Weights of a small transformer language model.
Size: width 64, 1.59M parameters.
Training: a variant of SOAP for these matrices, 5916 steps.
Each number is 200 + 30 x the weight over its row's rms, rounded and kept within 0 to 999. Layers, rows and columns count from 0. The size before them is the row's rms in percent of the matrix's.

# layer 12 MLP down (transposed), 256x64, rms 0.185, rows 145-161, columns 0-63
103,202,243,209,182,174,172,194,185,233,195,211,174,265,220,225,272,198,207,240,245,155,210,259,189,182,208,199,208,250,228,191,203,228,155,257,221,201,232,228,188,175,177,126,170,220,217,176,185,214,169,190,242,218,205,199,242,149,199,165,210,209,179,208,177
094,219,189,219,197,207,216,182,232,128,213,245,247,232,218,217,161,198,261,258,142,201,112,212,177,214,202,204,220,190,184,216,161,153,205,194,164,194,184,223,184,238,238,193,196,157,190,172,239,216,220,172,246,201,203,219,252,188,191,181,183,229,217,192,189
098,178,236,198,181,213,205,213,170,206,202,183,209,207,202,185,154,257,221,162,158,158,206,211,204,185,254,205,228,148,162,203,200,189,179,214,202,187,187,163,238,231,209,209,225,224,224,212,186,186,236,220,243,243,231,178,121,211,101,234,211,201,198,174,246
113,180,168,241,201,231,137,213,162,191,193,237,182,211,158,247,172,209,198,225,205,207,266,185,229,215,228,201,184,246,209,199,181,157,205,196,202,149,176,222,170,186,139,199,189,268,174,231,184,151,202,194,205,184,182,248,154,135,223,170,192,217,205,209,174
117,164,197,190,186,231,173,180,166,217,175,183,188,202,163,225,224,207,226,172,164,213,203,248,148,205,266,214,169,185,163,208,206,257,222,149,231,220,165,182,256,229,243,182,141,164,225,241,218,216,199,201,194,216,253,196,200,213,186,167,142,246,201,181,207
107,214,224,193,148,229,168,263,208,206,188,233,170,164,243,167,173,202,194,188,203,185,282,232,203,166,151,209,249,210,148,203,177,187,183,245,177,245,211,173,196,207,157,222,192,201,225,203,222,234,213,174,191,204,227,149,171,173,247,160,201,183,245,176,191
100,221,256,148,152,206,236,231,189,190,181,199,238,171,207,185,193,157,163,208,179,175,236,214,182,222,203,214,207,165,186,234,186,246,213,177,235,204,214,208,181,251,278,175,179,165,203,170,238,195,171,195,181,206,202,253,171,218,227,225,157,150,173,262,185
097,205,235,148,219,243,219,195,200,203,218,177,168,201,183,181,171,176,229,223,217,195,248,248,243,188,232,183,213,192,185,148,218,205,173,192,210,209,206,209,136,235,273,166,182,176,161,204,226,122,224,234,209,199,199,247,203,186,147,211,163,257,193,190,198
101,171,206,232,190,167,213,201,230,185,223,183,189,212,244,222,173,210,162,168,206,147,218,173,232,187,209,155,198,139,205,272,205,223,184,216,198,232,240,136,229,235,213,243,220,235,191,178,233,253,190,253,191,216,208,176,150,226,187,218,237,155,181,234,207
106,239,225,197,190,189,192,247,179,208,208,190,152,196,209,187,198,230,194,181,196,245,172,176,154,215,200,168,175,119,207,164,161,165,226,236,200,216,199,205,214,168,173,222,190,244,253,172,245,213,202,183,213,243,303,206,176,219,186,179,240,164,189,214,187
099,245,202,186,233,202,219,229,219,210,181,195,239,265,268,205,155,179,179,283,227,198,235,234,162,155,205,243,212,222,165,244,199,224,226,194,231,233,171,198,153,230,180,193,182,184,157,211,179,165,236,194,181,203,222,195,191,156,214,204,254,212,193,193,210
095,193,195,185,251,259,172,266,230,196,157,250,194,191,177,182,206,142,194,236,196,191,203,195,230,167,137,193,178,165,239,243,202,238,204,170,212,238,215,168,230,158,208,219,203,208,149,181,140,164,213,204,192,235,219,174,210,206,204,159,171,173,240,206,197
089,165,175,221,199,235,226,204,178,189,199,267,175,241,204,245,239,188,216,233,189,241,183,183,185,168,207,232,211,272,211,216,208,215,244,175,168,198,167,135,224,249,195,180,139,138,177,153,160,234,201,188,208,159,201,203,195,224,211,214,184,208,187,238,214
093,141,189,176,224,162,216,180,235,232,227,209,174,214,197,237,160,218,200,182,241,198,181,183,250,218,214,212,208,206,154,209,247,190,210,202,197,243,193,244,199,204,208,202,195,128,156,171,251,188,227,211,168,200,208,197,163,219,204,197,150,133,227,221,281
102,218,192,194,127,201,190,266,214,205,127,219,205,189,184,201,176,226,207,205,144,174,144,222,179,204,232,207,215,149,199,185,227,177,235,177,225,190,239,222,166,147,187,224,226,146,230,259,208,186,206,253,199,196,213,230,215,235,184,227,196,187,165,188,166
093,173,201,171,202,230,166,165,152,238,181,219,197,224,221,183,186,180,161,232,244,172,167,218,211,218,229,217,205,169,162,227,158,206,235,139,207,193,193,193,175,159,168,174,165,146,228,151,220,188,188,207,211,201,134,180,153,180,226,244,214,231,232,244,243
100,234,165,183,180,203,196,251,208,174,211,214,180,175,231,204,214,132,196,214,214,201,212,188,198,220,171,206,199,221,220,200,153,217,181,241,185,145,225,205,239,180,198,250,182,241,208,199,135,188,192,186,209,187,233,238,187,149,181,108,124,202,205,160,196
# layer 12 MLP gate, 256x64, rms 0.16, rows 146-162, columns 0-63
099,133,165,198,186,243,165,149,204,217,245,215,186,232,250,208,196,175,227,214,250,186,243,171,258,123,233,194,172,242,229,184,158,184,173,230,217,180,193,201,213,199,189,201,182,201,207,205,273,210,149,208,179,161,203,220,209,209,166,175,199,176,177,206,211
103,166,230,234,261,156,206,169,209,199,206,172,206,200,233,148,174,211,164,234,194,176,198,199,153,196,208,200,177,199,175,219,194,242,223,209,219,225,197,210,174,229,180,240,193,191,123,159,212,240,201,242,178,176,298,201,254,206,210,155,193,228,189,190,187
103,257,203,209,222,200,203,244,163,169,210,171,229,214,188,188,156,199,202,219,230,172,204,200,188,189,227,166,261,248,191,250,198,196,270,231,253,219,203,214,181,148,173,230,156,216,207,193,195,239,177,206,131,131,183,176,153,215,222,181,213,190,183,193,198
125,262,198,174,181,196,195,222,144,240,246,228,210,245,224,289,182,245,183,197,245,175,215,173,249,206,239,190,222,222,227,220,191,220,201,217,187,201,162,247,182,200,195,171,178,248,222,173,206,219,186,189,263,207,215,164,229,200,165,163,172,206,182,168,196
103,176,180,149,232,195,251,216,227,195,240,210,229,215,178,267,171,210,252,199,223,207,241,205,213,202,160,205,226,205,215,188,254,171,223,202,187,195,217,196,176,217,218,219,233,250,174,174,171,207,207,216,149,171,255,151,187,234,208,159,144,241,167,157,173
104,158,235,148,245,192,146,201,217,187,155,152,179,204,217,190,238,234,231,242,200,169,174,189,230,191,220,173,203,202,242,210,203,176,174,223,189,152,211,246,138,219,215,168,206,207,236,232,234,191,204,186,173,168,233,226,245,227,185,171,226,224,209,219,127
092,213,231,189,184,246,138,220,214,178,120,173,196,174,182,214,187,220,211,240,221,167,209,181,204,214,214,105,253,244,185,215,210,247,197,217,250,194,199,155,179,244,232,207,218,206,169,165,220,188,215,201,194,192,190,154,216,225,183,173,183,218,151,225,195
096,245,238,189,187,245,230,186,224,269,200,172,116,229,218,199,174,222,165,179,192,225,166,228,175,147,156,226,206,247,229,171,212,159,215,229,184,201,175,190,201,221,210,183,170,202,230,203,178,228,190,182,262,200,182,152,253,226,186,200,160,189,216,214,176
098,169,166,221,214,211,231,205,134,177,210,274,180,143,266,148,175,232,231,170,200,222,220,183,225,185,178,213,213,199,208,213,166,191,234,211,226,161,189,180,234,243,215,210,216,216,160,162,185,227,172,195,201,155,162,188,153,186,210,183,263,175,219,225,199
099,202,192,210,168,168,252,132,201,257,167,208,145,186,157,186,180,171,181,216,226,205,257,174,170,188,211,206,201,212,227,185,213,195,208,159,182,183,252,255,192,222,189,189,218,223,224,169,223,198,241,274,191,221,200,221,190,153,157,208,210,218,173,239,148
103,281,198,175,204,183,187,195,140,186,223,215,218,158,172,209,224,175,206,190,205,213,200,205,163,190,220,186,221,235,215,164,190,142,232,222,218,219,183,233,241,208,244,173,165,231,146,164,246,184,124,186,212,169,265,195,192,176,195,176,169,192,224,203,163
096,190,153,236,139,202,155,195,174,159,242,231,192,187,225,222,275,193,175,212,206,196,181,175,191,237,177,177,269,218,181,220,193,194,218,185,163,169,163,175,190,169,145,195,218,232,187,219,220,226,164,205,254,160,194,216,180,263,194,200,150,217,211,216,217
092,233,146,176,252,223,240,228,154,224,179,246,176,200,208,217,270,233,194,195,233,227,217,204,232,211,207,226,211,212,216,174,200,194,261,216,181,186,184,174,213,177,191,232,233,155,237,190,204,219,141,210,193,162,219,189,236,225,234,201,177,212,242,174,122
097,178,190,254,187,179,202,198,187,233,167,200,170,196,176,229,229,193,182,212,218,241,246,179,183,202,141,263,178,212,191,205,247,197,261,143,234,167,192,188,247,176,136,207,187,228,168,186,241,188,177,201,165,173,252,159,234,189,242,194,195,232,210,228,190
101,200,165,228,214,177,225,235,201,142,196,169,243,236,175,211,253,230,189,212,158,238,235,179,247,170,223,201,196,196,167,202,216,202,222,245,174,229,245,180,170,197,248,231,189,287,155,203,189,210,241,180,184,218,244,175,237,212,187,194,180,154,222,220,188
105,128,155,192,202,222,206,219,168,146,187,191,219,233,192,196,191,197,193,194,138,223,181,223,184,228,260,188,201,186,278,232,183,147,265,227,177,203,205,206,191,242,222,206,222,186,215,215,248,154,220,191,215,195,215,179,204,269,230,192,203,206,154,217,204
098,214,237,229,152,137,223,194,208,185,175,200,225,247,178,150,147,193,206,274,210,198,161,224,209,215,205,201,245,216,215,209,215,197,218,255,221,163,186,201,254,211,166,226,196,230,210,162,166,171,184,181,187,211,187,256,151,164,180,244,173,181,164,211,179
# layer 12 MLP up, 256x64, rms 0.152, rows 146-162, columns 0-63
094,223,217,223,210,162,151,245,299,183,127,177,238,230,194,163,217,198,196,207,214,196,166,203,215,225,179,203,190,224,213,193,171,174,192,188,145,176,143,171,211,225,178,247,230,212,236,208,157,215,222,184,236,194,208,237,190,182,203,139,207,199,234,191,185
094,212,206,214,217,164,182,217,244,196,135,179,203,189,222,177,205,119,223,190,193,183,191,204,226,203,172,177,183,177,241,207,210,211,228,131,133,198,203,218,215,196,209,190,171,219,169,212,233,221,179,227,160,174,201,177,254,290,253,180,208,183,186,172,177
110,155,208,246,212,222,144,198,209,152,227,223,192,180,164,203,215,209,231,187,165,198,246,197,173,204,214,219,249,237,252,242,181,178,204,196,200,148,194,166,243,201,190,179,196,178,179,232,191,256,188,211,210,211,183,250,136,183,221,239,118,230,204,215,195
130,252,204,203,206,242,178,170,140,238,189,191,241,161,201,247,175,221,218,245,212,178,150,228,160,261,205,170,195,235,172,194,181,212,170,170,194,256,162,212,203,188,236,162,202,189,231,262,240,214,213,166,211,240,244,218,195,172,225,222,165,193,210,187,206
106,216,180,205,166,204,201,258,209,192,196,150,198,187,205,171,186,175,201,229,212,189,269,197,170,223,131,184,217,193,221,207,144,168,210,221,181,178,242,181,229,235,195,288,197,175,195,201,220,164,289,227,169,187,203,167,169,187,164,219,187,228,221,191,205
107,176,198,173,233,216,164,222,169,181,188,167,201,189,216,245,168,177,286,218,230,179,214,157,268,177,208,200,235,192,246,225,221,212,173,164,153,227,181,240,228,207,223,185,203,220,227,216,142,171,194,217,181,118,201,162,213,180,210,198,199,210,175,171,224
094,223,222,159,207,236,186,224,180,222,228,154,208,213,170,162,236,164,216,239,158,150,158,224,197,242,226,176,217,224,235,174,204,169,224,181,179,143,179,187,163,175,149,190,218,227,176,147,201,184,197,224,150,227,190,152,181,209,134,202,216,207,222,247,190
102,213,234,222,217,119,196,220,238,246,180,246,251,149,251,171,236,169,186,222,222,223,201,161,221,194,179,242,220,227,203,185,171,178,197,239,252,173,195,196,187,217,198,221,167,183,224,185,149,178,208,226,189,155,164,145,184,180,217,235,231,195,194,235,193
105,224,209,193,182,224,233,180,223,240,223,127,153,221,180,191,169,227,181,181,200,193,188,169,232,177,204,185,220,190,250,206,244,175,271,239,201,174,175,162,213,238,192,121,236,177,226,231,214,187,199,181,177,185,198,180,226,201,153,237,228,193,236,210,257
096,233,198,197,183,193,117,178,203,220,204,180,207,188,171,182,201,242,171,210,253,217,198,192,212,147,223,190,169,186,196,222,211,232,280,230,157,209,177,205,198,134,194,200,173,175,224,148,205,192,198,146,189,177,229,206,225,212,191,155,179,284,210,192,176
098,198,181,240,240,206,214,209,176,206,172,223,178,217,155,206,258,185,218,197,182,204,223,233,173,175,123,181,288,201,214,191,202,198,256,151,189,235,213,194,236,179,163,217,189,198,200,172,200,153,232,206,188,161,149,203,180,154,202,208,157,255,232,209,200
086,225,261,195,159,151,183,212,251,220,194,201,197,222,166,166,157,187,151,174,181,200,218,250,222,199,209,174,221,222,220,128,234,211,194,213,256,185,145,206,161,226,189,199,225,176,238,254,195,226,210,209,258,224,199,243,189,194,164,190,219,169,200,190,165
092,255,188,247,158,218,203,215,252,175,178,191,214,233,150,226,235,167,209,264,196,186,217,218,214,172,189,233,239,200,167,231,212,239,200,147,160,169,159,198,186,223,223,195,170,178,165,212,139,224,188,197,236,203,192,202,274,226,224,196,234,200,191,158,195
104,150,181,189,199,179,255,176,235,189,174,216,186,154,184,197,216,170,194,173,201,241,231,152,171,211,209,219,217,213,197,174,202,181,218,184,235,140,206,182,182,156,162,197,259,227,188,159,166,149,257,238,225,230,254,227,194,217,169,221,216,233,199,140,195
094,228,239,215,245,227,258,208,183,174,160,234,184,187,213,198,186,213,205,164,159,191,201,222,201,225,212,193,173,120,255,238,228,208,174,221,186,192,229,209,234,272,237,212,254,183,165,235,205,203,202,182,225,196,192,206,227,189,178,180,156,195,188,120,182
106,238,243,179,175,200,195,163,222,193,194,208,173,258,164,227,228,242,206,217,210,260,241,165,210,163,243,206,212,186,219,193,245,177,199,175,221,189,156,196,156,252,156,188,246,156,234,249,265,174,196,206,190,171,218,180,221,242,213,212,229,183,198,233,197
096,192,257,155,284,234,235,177,215,223,192,181,196,208,180,219,165,219,217,178,150,229,227,219,140,187,216,188,190,209,198,244,185,161,193,246,241,186,137,239,190,200,210,214,199,198,187,197,234,159,200,163,238,230,248,167,191,185,166,198,190,218,184,207,255